python train.py --rope_base=10000.0 --bias="none" --init_std_o=0.047 --beta2=0.99 --weight_decay=0.035 --schedule="wsd" --final_lr_fraction=0.0
Each number is 500 + 40 x the weight over its row's rms, rounded and kept within 0 to 999. Layers, rows and columns count from 0. Numbers have three digits each. The size before them is the row's rms in percent of the matrix's.

# up: layer 4 MLP up, 192x64, rms 0.237, rows 14-80, columns 0-63
# down: layer 4 MLP down (transposed), 192x64, rms 0.217, rows 14-80, columns 0-63
# gate: layer 4 MLP gate, 192x64, rms 0.249, rows 15-80, columns 0-63
up14 095:511460547517488539492444442465491454487483444470504385497478512527415499475461476551439535458428545474490500465461538464568516482505509555407492515457490478516439432507486510447489507460514537
down14 105:493514533478547501538472542519553524536530516469551507462568449520457542470519433532445455517529523504521493598528516500464501593482527482584495455498489445468471540492456528456572570570509481
gate15 093:509511564555521437477472493522551527489487560562501480520452575491499434531484381527515510475563547522498546392453527482474448523453468483495512511496498450509507541470491524461459554493486561
up15 096:415514529486486470489540429610527513552479507524515502466463580464505577521444498524526453477497496461499436531483498519525460430427423476498511527481501479502470505516529538422491435442486489
down15 091:552449456458552583493505548478448473474525484519497466512559473486481471447534487376478497581493496469484453443559461497529535511533450511536520424534530577555506560465482481486498481507491492
gate16 102:480492475494506536494558501446516404461437540553514541463534476469503453442543485512495545505615455501503544524466482458443491472451523476542525508510537507570443549501488489508414458489446552
up16 110:537461531441488492458487510460437510516542501426546505492406498505423496539517471456490521455524470493466507514434553499471504477457459433481472532455609517465495500496450555541439530425488473
down16 113:503538528555566544582512499488459542414557477547552475404480539458489517495490551455501479530481499469453486592522533484532470482539477521464515537444479439491450482470456546470528459553494468
gate17 091:516551563520520527428512487429484497483494510472446496520439513552438451446500491529476534553495488578499506494433511503477520515515589518446488526469487461525420492478463507468448508603544572
up17 100:532488467466538489486424551488519570523473468471487481531546391493449505543470459536460526446512545501480462577438588493529482595455522522474528518470474444454461506469526519476496512555495480
down17 098:538486513481417559483414446541502603493543480572438522521495502416478531488507541494505467421485532486551541478495511472492498483591518498549524550553508427506517458470514463506461478480496500
gate18 090:444476480533527470468572472464523511415587456512503522516489467482579548479524516535517614484488462478490544509418517465548427468494534474404530502484451491487511470523461505500537518491461474
up18 104:471476534531553483564494500477476489458520494419480447549465515551514461515477444421537460457550455508519536476563556490515523452475526494435491510483448438475538535465524561600517453567503499
down18 110:504524481527556438492453553486469489518508490489522492528534436484479533546511489517576470494544523483454556522625500492496505435514562417436411526516487484573505507467559494469506439513498537
gate19 100:429485510456463529493595483490422489507514492567518448458518526599446511535523534478501431472509538499553536533538599543494477504470481532506519511486474478453464511559548563485454484476439504
up19 097:491492512517453448478471514469529542436467520456466418451500527466543519534467480501529571524571472501410455536471470496543504542474502419525429580520532477503491462514425492545514430515453496
down19 095:499454417506568520460592485570489486503447496488435556560501499500526433467499481535481466447476516466535515512491516548543476506484442544549581509494503567529525482525510428473472435453494553
gate20 095:428505505494463524526539509550514523564508520511579417565475517576504444500546479482472534531474579534517485505489448438569436505491469411509517552469521450544493491446501483433498484534505478
up20 107:553541520495526543493505512494526541463463508466478577527549438383508538442530546494509460519419467462567499511502526558465517555538521541488480515583448563484485505462468516502465466435516529
down20 088:532572505512535525524548435481525529619530502452529496487524462476512477537450558576469512493449527497527513512498453525460461543450515485533516459477552506557452491457608487533450449533498463
gate21 113:460502554496487539448461542484414523458531471466501491550461514493547524509471429521510447460594508532438579483523485536548474474586540494521421570502521538512504528503497447432486479507461491
up21 118:536547505554512429554498573558534522494406555438486466495511511501564545462503480465506473505449505544564481508535464477454409492527503534505528529500475504470438471563540602477478483517500480
down21 113:597538523475456482514547447482459489509476488426555516581472499464528514527525411530474455486467483512506497479515514424442541447533505505481502494509504557517436465500531540477403409473481499
gate22 098:413568513526560544536453530452526561580573462552608499464498490503543526560490531465552514486545460461500464458583497492549496520515471499477485476450517519529510548509543475464487478486527488
up22 113:504518485587565540443499519451546509472505517463520460502487559520427443514536535604534518468481572523515555481454497466500594456521481461510469531416533471500468474527507498470539490507563471
down22 108:460557520519522528434482569445481596503493493540569451529528500488502446491495557503450567521523522498472452519575492517547500396544475499518465530495503476477498602473532536532558501518489539
gate23 103:504442533576549484459553512486457545523444510413521536495491513471469470484528524432423416490480487542485485469564416525538501456549519519533498515521498571514468496461529554549491478445562516
up23 103:489471495517589590519437501480443442572522452553521478506495495467560516550433533546531561447510558507448518507504478425464526543536499483472522581459489509531512549514465519533498500500554549
down23 110:498531488502495506497462520621485493439449408485569464504504575515507567515489536424506530465510457475452501526494523474474511512471489534481504512460516447522475481465563396516479573526438518
gate24 111:497449483515500517498426432535490488457412568497473438535437453468524532479475427514521536545502462486465527442513527492448543413413480460581517526472512555467515506529544478546505496509507496
up24 120:564556534568562538537483488508498478529510512457526442519443564446523489476485490437427502542503569529526556533502477445420432535475491538522512496483504546470540465495426513497509517476504598
down24 110:482530561474461482535449506515518442462514469541445585519507395498470529521464478475568469449477470490526450488429534507501505473573527474458485544512508504513435477454439478503533530435580459
gate25 120:449476479488504510517497508568438473363429541432500513516561517514566587514552537523539496496550470472489511472514480451510463433480494525561561528551496482541498509505497517504470468492477429
up25 102:535512510554451489461456455475499607543473493504455594530566436472456529589472471519516476490499496564525446535497460457545479496412507539511510541558478488528518484540532468546498449532502514
down25 102:530492526474529488493552534472478470504522440423504519555451513532491499467537466577570437562419523469487517493529461509548445513500471470519473440475496506480483475587414500510525606459487483
gate26 118:519452465530515527495480554492512533551539505446491534450499475495513557462517512511423523497401499402534564456483470512468550455369504503510463449481546514483484521461526483550451502465535514
up26 105:489525512517503456513513471446507505438485546572482488564553489527491452486530502540592483423583477530517458539515503492534531525514561546470512499526451497477610463480441482492513538471408533
down26 101:529484534485511545518545538564511456562534456510433495440500521499491514542527516470518544469558555450484423466523546460493477525475566490548473509579511426574526498579594472505505487495467512
gate27 101:525547485466449526469584498505472449520527448458571508503484508476519496488571472548429452532518497514583491520504535486507470594498467507502417508412496471498495534414510556550531496459461514
up27 101:506498473468469513528598447466458449555465492503504521504507434539452533477546546531439540523495489463518517543541538520538576573471533494491467425467479444518574538464430467494532454518443526
down27 110:509551453537501569457509529549438439526498483488482545464473515553567519505400520552445501509510540458518470471466499531533514508534455532518437449541499499439569516484427511505449493557522418
gate28 093:533503498530522434509539513522467530488499570533521517566453540524567488558536448571511476519553520468446540520537512466434416589504452470494555519486456454546477492510541548511472454562472467
up28 104:501531489485541576520565535544492494528451534463535465421451431462476593507468477485497572454449521412486502482475552481487536465499505555556468580482460523491508524456511425538510498477499500
down28 096:504499503489578518417514462515510516534445497516460462491570441472484506448500397541540495525438530540490509557453479443466481590520481500531517506436520505429552463539553451509537468457476498
gate29 095:459529481472539611491511516430481516523490525415510432472517495487538488578514500446495474518544418471537508518545523515519438471515583517478515553502508473441510531502520533434457557576516478
up29 094:516493513484458446462419562520538556501448481480495547607516480464516523453468525539461573486492583537479516451515469474463559533526468409532559472492571512522490488474466454520520467507532519
down29 088:498493538511469477535473516497500574539458472419536495506448585417553459552557510546486533510553529501468517412524558490527455563539476413501510577517514525511452495472513463494520451508472497
gate30 110:521561572490465476454429512499481587530472628456531495479482532506524542504504565510522501520516449508489432473590486530515466438490520507491485556458530547460426482460447489480530478499505514
up30 105:510593509422495526533504491492477533576481533496499539554501542464555517460459453536520483513429507552507455499549521518461494493494523535514575461527438538486547408503524416455524506436551522
down30 105:517544451470500490480447552505524483555504544521510505468534511495531513510616420440545427495531521516494500484473523472585523544449506539472473492520577490426539421532460484479513472476574520
gate31 099:479497486490511492490458508503448520555526511475579442507572423557440456534501455535523515436546490428526486469569565429567513522447525467499487537464518492463456553514490531588462512489492513
up31 113:502500485487436433479477466438515467514560524442507549535474521481535482458515512546503501431534498527481482488507540452566545506431517585471519404456514493527550489482429440526454482495587542
down31 110:511558474475466398458539498496511475464534461497493491460522489574513479458499486524448472522540575495499492503549433548451418531441559500512426511460479474553548513506400480489503501524436524
gate32 098:477487528450525539524454478503473468463520544582471497480468449492537546531505444528437470464576565534470470506530506505542453524445488521502517517429567509409514458537559447490485515437418485
up32 102:483447462498499490495532540482523505507492475442520558492513427479524480467471515438500475541499452426543550465475531465508517536494558547496532469611396465576487535458485491541556547564501530
down32 103:436432498503553520496508498466460511495506503479562568525473489557521483481479478513500539484470438555545462394472476448472538553489495523563561539568536548440495498549569529567536503495464534
gate33 090:472535477509503526551448528466494517444494481491442507408526454515609571463501513536497533471541568499563493508563493460459581526509545489501566575503513477570519490528547500489467483478541535
up33 083:487504474495527500450542492444558543463454551514583447512572563540471439528521461494543430517477515500483526514545468579532477481472430534517468524551473537415507539515587532516515509518489460
down33 077:480525481521499536542463588544478539464492545502469508487520529485553472532541475570526427489522549486531549534506487536468514593485535496549636419435487506527468461516503538468519503473530490
gate34 102:544584541496482465528439484535471535458486461461416479506560481497569533484562488494466534516522482502400497504499468505505503548518489531552561550497563499451558476525569517517485570543437533
up34 113:456493469454490464499530495492497574489549476430493490495537497484529523493444430388477463532454511458489550464569449457544475563461490498479481458533491518604479441502578472514513460476473525
down34 115:497465511441466482488496559476474568545525430474516457513544472537568450441515548514508489505534502488463505574463495564471490596539502492558481476527512557468465533551517584563520470518526572
gate35 086:517527524481541500484504433499552436537510395470524531513513526472502519546572522514475473496528495516495572501614499475563507516476490526464475427501504471484541500440475504605539471562447526
up35 099:465511546472479544485520547486574524488510517475529506520499488549462529469515502496564502414418494487488517529468478474579491467495442490487517514498562508500561548515591488541566415418528427
down35 102:557529478459517445429527459568437440482529509526543557489468577436493513552456508500458452464526515466533515468516460487552485461456479530555437455518504522548554455506543504447509492453576471
gate36 094:549550566504515514491441547528458445493534514477554462589525488543489427498487514550426548476507504523480594509534526493540544527484492432521548530478474516505548443442517574461538553495464498
up36 098:461539570498489478461562465483547446527452479502500406574497433499510557509584509497477502479460444482427446571445465500451471506559492526480457425487512441513510492481519543464527496478517475
down36 102:484468481547470534513502564539518487509501537519443505514487510482456491545506440475485509496547478506479596534565477561496507536591470546554527482440452526551432531538512454427430425533528533
gate37 102:466544527495446546474477541418475550515567452499547535497513472480481435411516500497510545500526480451523465449441527421490541472528496490450472491521483456504518532494507386587491440495512519
up37 098:513615535529508543464437478538496528497509532510488536402468539455470477488563446499556513521564461544502508518469490543509521432532513483543515525544546438490558503570517520532545540452503437
down37 105:548465437540568504518564422451491500477534510467497504559490558469450542541469491450510508531509513534521522455507477459507586530495454493540526465497507580533467566484498488419482600513552482
gate38 087:485447523509514474468434425460531488464470513462512554492440511512487494517505500461487456475525463597491541465527560487524462508467366531456504522468518479441480486479538452498551526535452408
up38 103:510467551553482539511516458458486543463593408519525483545537474431446438488465497520587560511523478433547527516507516476520511523484542453521495494535553538545463560522517556526492448461544531
down38 097:582527543490430504498530565439468593520492483535487488504507507567540457418517448516437480540529485456468580509493478470513477475459494545562489546467514468540578483522497434514482466524451487
gate39 097:461480580521537540505509499426454527479564491453468490524468480509463482500541502558490411402503464478505528557485537512467447508455505555525517465550542454473439494524499463525384488489523538
up39 099:424499522486526597501510487531493551482387494481476468554436503520458486462493483494504475486503495525492503575562577549465455510517487500451451507550546485423473508530508510569478452448559537
down39 092:519515429503524434468455401520498504496497487517503455573480447500513491445545523456524388517510528505454471579460536498510529506506531477474486437526599522484427442474510477459509493545522519
gate40 106:495486467500474481446472495430588475498542481459471541567510593485514502525536498463538529514570471402466562514505518426529530464443522510503477530475521461508557568478566472498528529518466556
up40 098:438501499459444488499535464458525552508526506474443491523518531412506560542507513453491544482602460539462552514584530440494482472469478491525453520564463421541479536534523434492446475523476481
down40 102:504491464483420457465463571566506496506501508469539529530552540494485499603524455503487439574555517537466551635520500533532461536546473523521509511511439523500569497489480469510496506531533508
gate41 091:523383475470519450422470537474470514476541471499562480504467532528457488434503443551509431468466540541473491509517543475505385514510571517577486513466502519548570523530481485506481504492489475
up41 097:527533502519488475484575553532521474468467488483439512472512486471481523500550521542489498542474475516497522518569438524464521461560464464540492425630491512433464439492586469466522457575511480
down41 088:538433560591489530487556476462519526514425447468494525588493534521512519542511495467512502473508495543510537428501524531413529444469413445502544513489478549507430505461540482511542554533525491
gate42 097:457510504486530491566525477520524433501470530545501493449523488486587575521495426582493541550461477448495502457552445483431485483474493536493401533465501488497513539554483496515584495482434459
up42 101:515528443509607512535476447509434517496442482505495525475510443466509448518509474520553483522559546509513495453474545427558467492550511529494459423474484417573561521453530521480566544489503513
down42 108:494527567450518475489411509547465556517548509570476426561436449479494485537495575537510449470559501452439456575494477476523451503491550465539574436513502503471493500503497506525562494510518501
gate43 088:504515493463484510535517486451488499440541475440508484402513507495483464538436486511496484477532544507522523506521535512460561557535537583447495443481488493455579521382588478488529435487532506
up43 087:479493506459453524489528500430430464491578492447445565443439491512430514555429416506504460508523434496493530571484555505455551554501498485497503468491512396499549489489508464518527523484508513
down43 080:499595476503484513459482409451524542501439488469508450606541507525561574522514506484440490521544473537474533529447532460489556442523533416487437537485489487496466464469469492532450494516492525
gate44 083:515530514507527516460549437531533551511505476461420545424492510506497587484525530501435597502470492494434538441489475532540509517514554498416501477451498525445508510578441509557558491494515520
up44 089:521551455434539530483472531470517516507403532523469530452475512399466507493550538505510444560473544540499499549400501485508442478549473492544433507459494443517499467470510452440529489456524545
down44 093:426433554495550476486557487455537501555479482509494544509515560537508523479485470438477468478526488493582473516507412480535483506479443610510536511453512545461530438520497573534454509500431512
gate45 113:431526477508529579449534462506538486475503464556462557517491542448574528488510470598523526581529552469464475505515479574432503509612484535486531551516486531464496469484479468471474481519492484
up45 101:532441508540526485470484475472471535434475535544495482510504477593489551584490501472490491504545542624541524494498513485526512473520498554529559516593514490434507497492589470445460469518474454
down45 111:458492527530465499506550558510450489465519511539477493456521504466573517486501523647487469539465581506500576574508526484529522440581419513469527447477460459519516478501506500539511507527477511
gate46 090:490529476406554507482524473491469567543503560529476491495452500512595481460472455530426549521539511558508506575426518591513442500520509528477499504461502500542564509486493430477470519457446491
up46 088:498517513509379493494534522527540450501515483477459471561590505482506492438524505506537563518510462474450490535506460529454433522543488523547567518573514546542498480522531584527513478562538433
down46 100:497436494504450507484530471448474492450501478481559533522502443509479441471504421514538535477429438514502407452477540457454532547530435491501576525494503578528521507528510549473527596478534497
gate47 101:497469503462458568536527439488525477484473516571555471466493523473514499534554556501423508520446452467475506564455526478464472489446532493597517537430531500581487496421557470549536513537502479
up47 098:503462548448489554512531543429482582489497483459501518488501486520513424533399576530507506528587488509526488514555487531481520548447510490462549457555471492499500440484508522429450493470476588
down47 110:477457506543516595449476528489498514482518493520469519507474496552530497491432538400550510496549464498546491456544447511552468537461414521545566533533558445486515457567501465444534489454497550
gate48 094:490510448496455481494557470459462520527485405509446518491553516546540474405457517520441493496455456443574533474522475499511475530406461470406468515483528496474425487501507535537522474510517558
up48 106:500482454515523466507544530500477487479482516409467518513578501516463531494480529435483495530527511490512461486496453526478475512408438564507530466515405489486522467567597512497398446541452503
down48 116:555545494512488481561465500481421572537580456508497503495588537510516476512476537632423573496513518466479571502534525514503517493488462523555463536504487523497541494520512527531447546507540469
gate49 093:480473531521560523515502552410485471455451531560450557518487449502477477543449502536450496493529478526501523477477554528422476544529535570508522471521426481468523516479441509543526564511385488
up49 098:537548504483491442501500438502452474548456488479499481460483499500487553495499497491547532463483472469455543450530503458555414531457531498548452419419520489550547598411465536523517480464464465
down49 088:553473453504559490431537465452491526530510447592495459477529519497521462587510498532484451515559407541542480524563447452470516506505504517562522475558484592537492565515542515494511482499476524
gate50 091:544482563526512471422514541544492579513508499503554517483506462495506520552506537517484610444536465513535445573469485583442481511461493558496481499470503571487450450468561472490445525449485490
up50 091:476440469465584589529474493492507424466528526527537495498516541526550490461475420569521506475548540413518489439478459515498513472503531396484446559487532446523508527544495499501470481476495553
down50 093:524512532488494496468461481440502556478547478525447465564503526432438518501476535597523516526509504619457495504470489468459506574503494501528507561530507568548535555553537514537507485500506407
gate51 105:442558542509544481440477456517523503487492516536540536459476541542528538516480452483469490469505431477478485498455482486621471527538534439501452516578501529549405542519560448566527469487497490
up51 104:511462469541463449521439414570495491464494550429469463434523515492541563538604444527558524475484517511414413476470518518455471510448520516505531531521507503526556465516528514509486495532520482
down51 095:501527510504500549527592472546486550462505472527474417413599541456506468480486484528566476513518471559475462498504433468477451479526519498528491473506483527532530527553562497590469433542515526
gate52 102:502482530553458520430480476454536465459509501462504557558528514477468464549540567474451472528465475447517588501500457483447474532461541490512525558515593467549495464440464460565503457503578509
up52 097:541496453489540490447482537519500556536460472482483475568474467441527504552526454483544473587545620458552487533497476520437501473491529520452539498467556530508466535542532512515581506418496511
down52 107:507542577498546442509493469476499520520471555575494490540460579484594490486514496460495473576492511470536506500528453470504547537510588472497517505507494445542477486554469503487567570506404551
gate53 109:477539545468569479486461496621548492504492484430552539535494541509505524408556463528478528534462458503437539539555445488493557527493500469495497492449457516547497463496550509553452477514527570
up53 093:466476487437511535509600524475462507486518539599460540537493431530492495558441541491544467556494511480488504444477531499541525446495478522504434498585490517419487534524457507466466414467500473
down53 090:492477507484501506462530383511494485601479508515486524455489508468518533474497470545493468451476509438535610476547456404508537426499501553507450512519470475448438530575489491528476487499524485
gate54 090:512459510506454545494459504532549568457499441511475600414495533484502508427592492541526537472531477454526509509531534472529477579403507506521531546565528541501501496496514471496430525489461513
up54 106:449480484586507515519580506535565588518499401535590542491504557534510462507453475501497499485546527565553486584504527485486428504457514474489452470535513475461522485456472544492468469511484508
down54 102:448412493440488448517485520550528509504532485521518441492474543456448478467506490359509390490470542473539444534462521533528513504499545491491528480496559465522517534501453506505462501538528426
gate55 087:517582472576500435499488509515563428471475493543511486470445464539464457489546513472533489459471517499563555489501550418484545497505582588513520497460514538500501523488561438515515528416504525
up55 089:503502450385500535478496494471488526430520575478471505539468495466520522436450439599461529542502471510497483525498539484538457453466513447500516485563517496498543464503529591493524441579515533
down55 088:452491503515487467395536519486472473499498469425449449594516484495451516469493522518545433502475548508556568479494494417475499525420536508523527469517526556474507513501572507543570545546532521
gate56 093:453437506589445458435497524486479534474484457511511489482543507442432537544570495521511581480534531469494519496505464508460547464507515537505466621535559483551534524560518544551539490526512510
up56 104:481490501443494528615430509507474519461448490492529510462517459530509490498479472464524438469481478488504567489534558483534518471461416555570453569549433519509504524507532597500538444499534473
down56 102:591573495500535510579565493434485514518490507459509437557569561502558568557511449512527463460480496480558530529543567531526553543463521533541489530528487526484546458528521516515462483508545534
gate57 101:510549527467518517467473552494467517559420507471555506517518506438436572521500509505457480494481416426483541561487520503507480538549497455514496578447548515503517528469521445557483516389533539
up57 099:514438494502483505538538473526527494541538526550470426526400511537549471523496505512552516524511568514515514406539533464500514450395495550562501491579508494515552517535502499405490464523488480
down57 096:463522505561523585501561468495506532596481485503507448462481514457494476513505450523412448463502497497513514529488439520455478501454478534590519545494541553512548521593484521482531433442513555
gate58 107:460516531552494468565584557523533529513540459499505443561489494542528494596543441498424539485486495456515542533458516407529455534527456513550479527493491483495534436496501495486498490527490397
up58 096:520466510555416471487504480427555513444534486613437443534513559512478508537526469589486536520509528513511550486439473551531521513501465452544487526497549490524546459478441473483522523513448442
down58 091:491503450527466536518432455509507423495476480550444486489469552509519514551580553411440518529506522514433450460404522532497545497553478449434493510505545470543475523496491483466504464488518578
gate59 109:462469516546489489378565533449497526508486490497485540477524438476501469385579539453496542524463475460493538471459485522530517481573521482468469507566444544530481516498451464487437506453524487
up59 109:552489490440452480532479521553497486520486488436539466485511456452515572501530541502483501498478483589482460515433373516585476561563477492546494500555492504469444491490555495486542506551495553
down59 102:495461528468529537467558492459491467544448501471503502555555419451514447512492450578460521458444526510524470440497459490516540485482533442487431445529397567501524502493534457520474425475497524
gate60 103:511435435515458498447482517525477487423417515425522551480550486502501485512521481519487538532550439450531542453512505451543508564557512459494467479496510435587503545535507488574554527437519494
up60 096:525533467477525457528513567531541503427517477521450479519526549564492466534513439506427472473482466485459426502566551497491542571393532549457555483532520523502536499464592507464480509523494482
down60 103:539469502489434530516506453490487550455471448440521437528478491500416484441515553515523539444475450519517462470540452531495456454570511512569542537454540523560464575451460459509464462504446524
gate61 105:454479574532475546471508467516508539533441554510405505492513534540457524521491556511515491456494524419549423471487536475521586466444550535524530500465490503508449477526544469578494504467428452
up61 094:436566489526519514535507489492462531499460523454463580514508455439514550578507493519594511445573537458508437495549455475510519476456545564501565479497532529437532520491483511516559504542509568
down61 097:478569488536460483484514541514495478467460495409555521554520444545512483448536547488526500560500515524453588475542553519537477434511431463526411506459562513551444517525527505501461481562485526
gate62 098:531558463445528557553500558480558545576516420513534422539484527429461470513572452539550507473537512461533503474452504436555480474467440492544519534527464438511541510474486518509500500480459526
up62 102:490463433451513422538509467555527506469503483544477494525465547510539485559509454548515486561517491454470461503430455445482515502518563437536527505521580513564448417473552475424452515483508473
down62 103:456483526526480563546410502477509533462430485519476513514494496537527538499498513411485488524392487491546422585533540534508526494562493454552560448499539518538514476484470519482522460528425523
gate63 090:411450482462545593544493500485465460521546529468471593501480465473484458524528489475469526567478526406493462532466533557571496493504560537486521536423508529513545501464517463542472519514449510
up63 103:478484475538514502499459421452536511460504503474467463555486468471417487536483428482509487457489504490511489526441521481479408547433603437424526518488476585530549530496489504471462506531444481
down63 100:533551433447570524480483475558563412512526560506574494491469492577401495472505522582482506456531507476510474498497462551508492483491563461511526538547474525500564470537457481448483532538490498
gate64 106:427459523501531538544525485524543440526560514500493420546524479515531558511538537490458487551547452499560517474483388522482439497522587500491469447539567518552509452460449521521479475492524529
up64 100:537522530590547485497471575560501526467521527491502569522499513460470454477520516535506489451573549542561569541504496450546496521490455533472543494547457504448450494429416444505515484505488572
down64 104:527495539545453481463516518494412536501459478439489519528489494415542582508527524471504496450461524477487560556497558465513508454425476513436463537441472491471447509499554485492548560456482589
gate65 104:483471489421538523395543524474538520478494521523543443470465491435552494478483445522502536475509440497454473454587477486477395450499498455508470465463467512400479474483514520483477487498533446
up65 101:530548546550515527509440495552544537537435546552447476533465482511516548554459449485470516605450494507487523493553486517484532549509428474503543602498502469472481474462470534543441501488569503
down65 102:572572498473503596493483529528536512563455451528453496463480518432465502552494480614550507571522562413500502536490495510428523517516429491491529531487475496534473494502491529495537461503458474
gate66 101:509472473486516494517451543464588530468472427494531531529484424537564541492514535529518483505470515494508513417391492468530502518506476451533479563493413455494541449498444500537581551533487491
up66 099:463454525425454519549599516451453527469549449453523505463531533519455527563499544482511481451479499477458547539441521464478546490518528442507516520516568506476464576506554493510459527440448437
down66 100:540525491431446446464482584485523538519544435535454499479445462510529432574470482581521498455500486441507496468481538517473547479524470452508511536506434522522521441489496496542514580520511407
gate67 098:444494504507443534533448479518507491396535466553553503478483418548494519469523561486500500524512534552478490489522571526430441462498534508460520518498437458461470481445488487525469431494433590
up67 107:477495505447525587493545550447477446565521499542550523402505579487532473467562548485573450505551524565477500468462506506520562509478478482534490425493448473523477484472453518564502535486471513
down67 112:493480532510479499526418502458466450512456600464481503569523500443511535505457512441518470520463487496551532532551452494538527449443476512463478458509477528488452530456426486470565417521580453
gate68 101:474504538449498536518478460477402513507462466527513527502512456534508567458427501537470582468501530516468463458516437545532457570458425500456482499512507482544462428484516508434398474515507510
up68 098:460473553516518464519473463472540370430459487564569503504504467535540502569520483537516518488538563504525477564521535492513384509443446498511542540491488489462515464520544510476459478527540508
down68 093:466509566493511522525409481512527568406506455434463514470527469388481511498522508448557414556518515518463462507554500484483471530531487519516468425523511510440503492507440506483573495495468506
gate69 102:507419540499531512429510511500533566419458511431474504489482449531515454520525420569499422546494485523437590568517507499487489480432474533544493529559480513493467507490495526547497432532510496
up69 101:428458480516484523426494481506502540542547438475476611489508476531501468493434466436474496557528516450521462537507482458408555503494591427499458446499485489477440534519500473542514490463503499
down69 098:505526468561541506497473444507537487447525540506533493391545536465524475550458585554482476503558531551462467570444482443483504542512502527483429532419518468531574528487479500505540522524496544
gate70 099:497525483446546474454463429479377495501533516500547525496577487540452536495486517563522584449456543510510552448472547448532461527519552490495484463493481499482487592490504459531536503559480536
up70 100:525594492524494516499504517450421487502563448485465510496556541452490498500517442507469453463515498567499537505449510494527433504481500479505590558483417382514524555468480514460474546489481538
down70 098:480485505462488526572528483442515547517418532506480587497449465514420453447452559451511511482507466566519464464474455541500507460435470492424550535538487409501538502498496449500486522487511555
gate71 089:508539502560577567480490499523549514484496490499502524540505491495446455510513484518483448482499538475535490469536557404502591531496512508490550506420562493475502547441472457553505477525546624
up71 087:462452543530490442533507503515463412440510479529522446521509490519505526548535460508500462552464426521481511449596474528535565495504477499457458441522502508488497480552504558426516543502403436
down71 088:519423499524574518520464553541508479494560493500475430484508471473498492477480449530540480525453540450541386568558490520473448480510491407501501538456532481432549515476504438494491433502492456
gate72 108:415478429542533475551490528413543563487576468447491474505513462556576478505457434466421476533539516536535497461508539507543456500483480468505469471539437468516478453514507491494490521522436449
up72 118:415527477479570469478541479537464509487455468467490494501527513427492482471556474527503481507485555577436512605513526445477494445486498414443515506488518538464534449471462528494442433509465445
down72 124:520519471504562482507526560411456552554502508516418504518514547458511503460479509440546405517512481498470453490492543492455551506527450476532410484565509541507526507464463459486467414468497439
gate73 099:486434470461565560527503523513471487424461562466517528509424514514517439536607475532522471481509507485467557512534491488480507478463517501545558497403558491457578494551508437476521486465476475
up73 096:494458551533428484466470534480509534483539454471443494548448523468543519516466479526527564566549448496499517498506465485501539416542469442566513527493523525448408537514469513407496506518520418
down73 096:455457552528518491512512451427476479528453527526477464511590559481589492551497490437484553408479527481506487545468544499397559506462501559517477560477485502518447490497517547513516483467501451
gate74 096:507517567514483547506513523505550443568434544505515528487522519522452517506547497532506527512507424457440512452410560482532456534503527503522426561490504577515469460571510503506453486476597536
up74 088:433505521539450570482445545535570554447543483490511496513475472493555530510446511453547541474512573514482442544512432511438420600537537519448507562479488492495497503522487524516519506458459471
down74 095:529514486464563533484482425491453525458457530471555450490500434574489470507512498474495601510471502467557449528518512514460506473494510522492511571512516359536479486406473514526470469506499477
gate75 089:477573495460539493506434505500504539473483452530513466464529467512470560503477501514517516547472487427564449546484539493509475515570531532530491581500437466518522517402586442485530429512531567
up75 099:500503441509535470578532517487423466560541484518502526501444430470522408481519452516488569497458511511540542550472538478493503533548491528449508437492463548397506430492493504500476577518491541
down75 096:480450461470533471491488489499522518530471471537495438541517462419557515508466477603444485566508447561490492529490507428489444545516538560503462523509545446477458526510568463463537460422449515
gate76 102:445486516477533458574486551534444571549499498431457482476522508432566431427487554504457509470462537511535515469483578495466494525451474459536486525463520453416530471489493468490494489437546539
up76 116:498533447509506452586473533543496545511490502451528519513554500523444491441432531483499404482588496428578518523510594481500485521529530535485517509528474503462590477510507503503561483503499564
down76 117:515474511524489411492508407481493489513510459494401478464502535549473456486487554467537527467467498514500492498483511538537515538541532495534530490542510498518476486489513441427559632431503415
gate77 086:498579496543470541514580512492454511511500493415479462514506506491524460434524567484545534524468511533492526504546587466530475498524440512496475556512445398533519554500439464453506425475456528
up77 096:552569509484478513475536491536534499514436529498471481467436474473481572418559540533487504544443479526493499493449517549480545475531432455550486485507513474463439462504487401412502491482571547
down77 086:487506558502487459493485527514437456504531467425472465476506539582536469523424495469537495446459506475558434510477496457515544500480486529525481516473446601453514557581487473540487574525435465
gate78 099:508478514539547472487557466562507544541509469528516477549516446476494446453535482567449550521527484478548411491508430483475463537518464455506435483497528425510542517438424464529581483493438497
up78 100:478490526554563484534486534472539529540473549463519539515548515476445470500491511567512462578511544402561483453557428402504519531489515477452520545533536494534478484468459511473575517564502490
down78 100:513443524525497555535441586518552569516488546551476444503475483484522458504506552456547554460512506511467534569419420461511480530535476481436466396482456471526512484482454524495488501522472468
gate79 098:519443561597535554471483479488507457506511501523537530485495576405488452443529479457458525463460491430515543491474486558462497534445524436538487435529505540454456510528543493506519513428546473
up79 091:515510463540506452538514520411476471507482538562502477451484482546539538553421513550469495506497486609465470506442480520539511517447519537484480490462514450521447486497507536415487540559400463
down79 102:540551534549460491501545412475485459516491526516463500457482492461543475506494465502475459507506555510512502422436412457481477552499419518530467538474460501567511563547581523566509558474546519
gate80 093:489415476497488507516509453501523461522530453531472513555476546441478522535624551532495582476612505545454489523528473477535485469472481501481483503490499427477508443507440482569532531542466495
up80 098:507477547424507506512481575584564448503477502496472469479534450511485567539548489488464496468450445538498541448496446532514480547585458504488511440525453501485444430445502422468472479501490449
down80 093:478558446505565461424484481541461547499426478453531576509538531515483512537509468487407501462520430461497475547518524471454549496469525501482490494474498504442486485515562537410509559411508504